Part of a small language model's weights.
Size: width 768, MLP 3072 squared ReLU, vocabulary 32768.
Architecture: RMSNorm before each block, no position embeddings, ALiBi, local attention windows, skips across layers.
Training: a variant of Muon for these matrices, 769M tokens, 11736 steps.
Each number is 128 + 32 x the weight over its row's rms, rounded and kept within 0 to 255. Layers, rows and columns count from 0. The size above them is the row's rms in percent of the matrix's.

# layer 4 attention value, 768x768, rms 0.131, rows 34-37, columns 384-575
size [103 103 100 108]
[[ 95 182 120 133 160  79 152 150 154 115  70 116 131 107 122  75  77 143  49 100  94 119 101 107  30 194  61  71 111 124 139 140  99  85 133 106 108 155  77 125 162 116 187 138 150 122 103 127 163 163 161 133 124 142 119 130  77 196  69  58 147  67 123 117 106 130 133 192 177 137 161 125 108 149 102 158 116 133 106 151 124 107  55 106 128 170 157  85 113 140 117  84 174 172 135 137 136 109 189 105 132 154 156 170 124 192  64 116 110 130 159 119 175 126 148 144 106  87 102 121 142 146 154 145 164 172 101 117 109 143  96 117 167 138 153 119 121 106 131 211 185 108 160 125 122  77 160 117 119  97 142 119 107  93 108  99 140 150 152 118 109  88 126 169 143 104 114 135 122 123  84 174 130 102 148  90 108 113 173 115 104 106 122 116 143 122 140 126 128 147 141 129]
 [131 178 109 170  97 173 188 180 151 183 135 157 163 147 123 206 141 136  78 161 197 126 122 141 182 143 214 139 153 175 111 140 152 142 140 156 115 118 117 100 128  80 158 165 151 117 106  98 124 101 119 107  60 112 146  91 104 151  95 119 131 131 154 133 144 175 131 149 134  79 149 155 128 103 161 165 110  81 197  76 103 133 114 124  98 107 172 114 139  86 147 119 136  98  74 141 136 161 160 106 128 174 105  66 160 131 105 126 149 133 109 124 131 147 139 130 159 158 146 161  76 125  93 129  64 139 153 146 135 129 178 159 122 184  88 109 197 118 141 142 107 116 138 149  70 104  63 107  93 141 112 136  62  89 117  89 109 158 164 215  98 136 194 105 102 141 185 154  75 138  96  99 115 103 109  94 174  91  63 102  70 127 151 119 178 114 120 161 136 129  94 180]
 [154 175 160  87  73 121  99 129 139 189 106 133 160  83 109 187 145 134 143 159 128 166 100 146 128 124  88 140 134 103 144 109  92 130 141 133 104 142  92 117 103 139 113 202 106 150 119 141 197  82  88 143  94  68 165 122 146 172 120  84 154 113 148  99 131  97 149 101 159 150 137  62 128 133  90 102 115  30 100 161 100 131 128 106 125 185 138  90 126 139 162 165 134 157 153 128 134 158 113 143 152 175 175  74  86  98 128  72 158 132 120 117 157 144 120 100  83 120 106 145 205  88  97 178  76  93 132 117 102 130 154 182 102 104 136 135 161 204 119  94 171 169 106 125 138  97 143 155 137 160 126 165 136 187 156 158 144 178 103 102  38 121  90 103 156 141 135 113 119 143 159 120 139 108 114 124 104 127 122 149 131  46 109 124 131 134 117  98 115 142 149  93]
 [134 124 191 111 149 164 177 142  84 122 151 114 177 114  87 143 137 114  81 108 112 105 150 107  68 192 111  67 178 114 109 130  76 186  98 165  98 116 126 155 170 121  79  92  88 175 135 177 138 163 178 121 123 108 139  86  95 168 103 128 160 183  88 148 104 168 144  87 145 197 135  83  86 105  94  51 111 155 118 170  80 140 141 156 106 119 151 111 115 108 129  89 171 132  99  87 105 136 139 155 133  99 123 131 111 132 129 119  81 161 173  92 197  97 115 147 107 159 193 105 174 149 148 178  78 110 132  92 153 121 110 165  96 150 135 129  57 114  70 114 110 133 117 120 111 153 159 139 111 156 188 158 175 122 126 149 132  90 118 104 125 135 172 148  68 150 146 139  90 153  82  95 187 161 109 134 140  88 114  49 123 115 158 129 123 103  94 189 138 145  82 143]]
# layer 4 attention output (transposed), 768x768, rms 0.128, rows 34-37, columns 384-575
size [112 112 109 115]
[[ 23 134 164 102 100 109  99 152 139  95 175 143  87 120 132  85 148 169 115 146 109 121 133 140  39 131 174 139 130  85 124  97 132 147 161  90  90 140  60 138  87  77  80 147 155 114  74 162 131 122 120 150  92 163 100 131 129  97 188 186 118  83 160  88  91 134  85 105 117 137 132 138 155 111 138  98 202 159 102 131 177  80 106  83 168 136 121 114 116 141 149 123 170 139  41 103 190 138 168  96  94 148 186 142 125 133 118 140 129  94 116 157 120 109  81 129 140  99 122 111 147 117 108 147 165 161  82 190 180 121 179 125 130 110 137 114  77 146  84  84  80 119 162 130 164 110 133 164 147 117 175  68 149 158 197 119 131  90 112  71  55 104 149 132 117  98 148  98 174 133 147 127 130 114 193 165  98 161 164 124 173 126 109 122 132 133 111 130 126 150 121  90]
 [121 111 105  76 190 105 177  83 113  88 150  72  92 118  86 141 113 143 105  28 165 183 149 120 136 139 145  75 138 139 131 140  94 108 185 117 109 106 102 181 217 120 131 178 145 134 122 143 160 133 138 118 168  66 135 111 150 116 120 114 132 104 129  47 122 119 135 165 185 120 199 134  62 160 104 118  89 154  99 101 151 116 166  91 164 122 114 143 108  50 133 115 174 124 130 112 137 133 130  96 135 188 133 130  59 123  89 148  85 134  93 126 144 124  93 139 103 113 107 145 158 150 163 158  79  96 100 150 130 148 127  94 104 165  79 114 159 109 140 109 113 123 149 155 166 165  73 145 135 137 153 108 151 128 174 129 129  83 130  88  99 146 123 106 168 142 163 103 157 155  75 177 121 169  98 129  75  94 117 140 150 153 117 149  85 183 176 118 113 128 107 157]
 [116 122 158 135 124  99 107  78 106  96  95 128 157 188 104 135 157  97 121 170 131 114 134 111 210 118  86 196 142 133 155 147  97 209 137 131 106 120 102 114 154 129 135 152  91 151 101 109  59 125  86 116 156 143 137 121 129 180 124 151 118 113 130  75 176  94 144  90 112  81  92  93 143 152 104  91 149 152 128 104  89 121 134 102  82 105 123 123 128 142 141  93 159 142 134 139 148  73 185 111 109 112  83 156 117 142 110  93 167 137  93  94  67 152 113 174 115 166 179 153 168 154 116 163 129 127 100 157 125 162 151 125 173  99 126 196 107 100 105 165 179 151 165  75 134 111  82 163  79  97 174 104 109 145 129 110  64 105  88 174  85 169 126 100 106 161 155 114 130 135 130 141 132 164 144  93 173 183 120 158 111 121 130 160 205 107 164 143 143 127 107 175]
 [ 88  85 109  96 145 155  69 138 147 106 112 108 102 119 119 127 119 103 129 124 134  93 137 163  61 129 183 171 122 117 195  97 105  99 163 154 109 111 119 119 125  81 115  78 122  97 107 144 155 123 136 135 126 138 181 161  98 140 105 148 109 148 179 156 140 105 168 157  77 134 159 136 141  70 172 156 158 165 152 115  85 133 148 130 172 108  87 139 195 137 126 153 136 112 123 136  95 118 178 190 184 126  96  80 129 122 154 115 124  88 153 171 155 117 150 105  89 115  85 196 144 193  50 142 175  91 183 133 103 115 141  97 160 109 120 156 147 137 161  68 128 186 115 182 148 145 152 168  46 157 148  90  57 179 208 162  97 115  90 168 173 187 148 131  97 123 177 147  74 113 107 123 113 166 142 161 148 118 112 162 148 125 118 107  91  89 155 183 141 149 141 165]]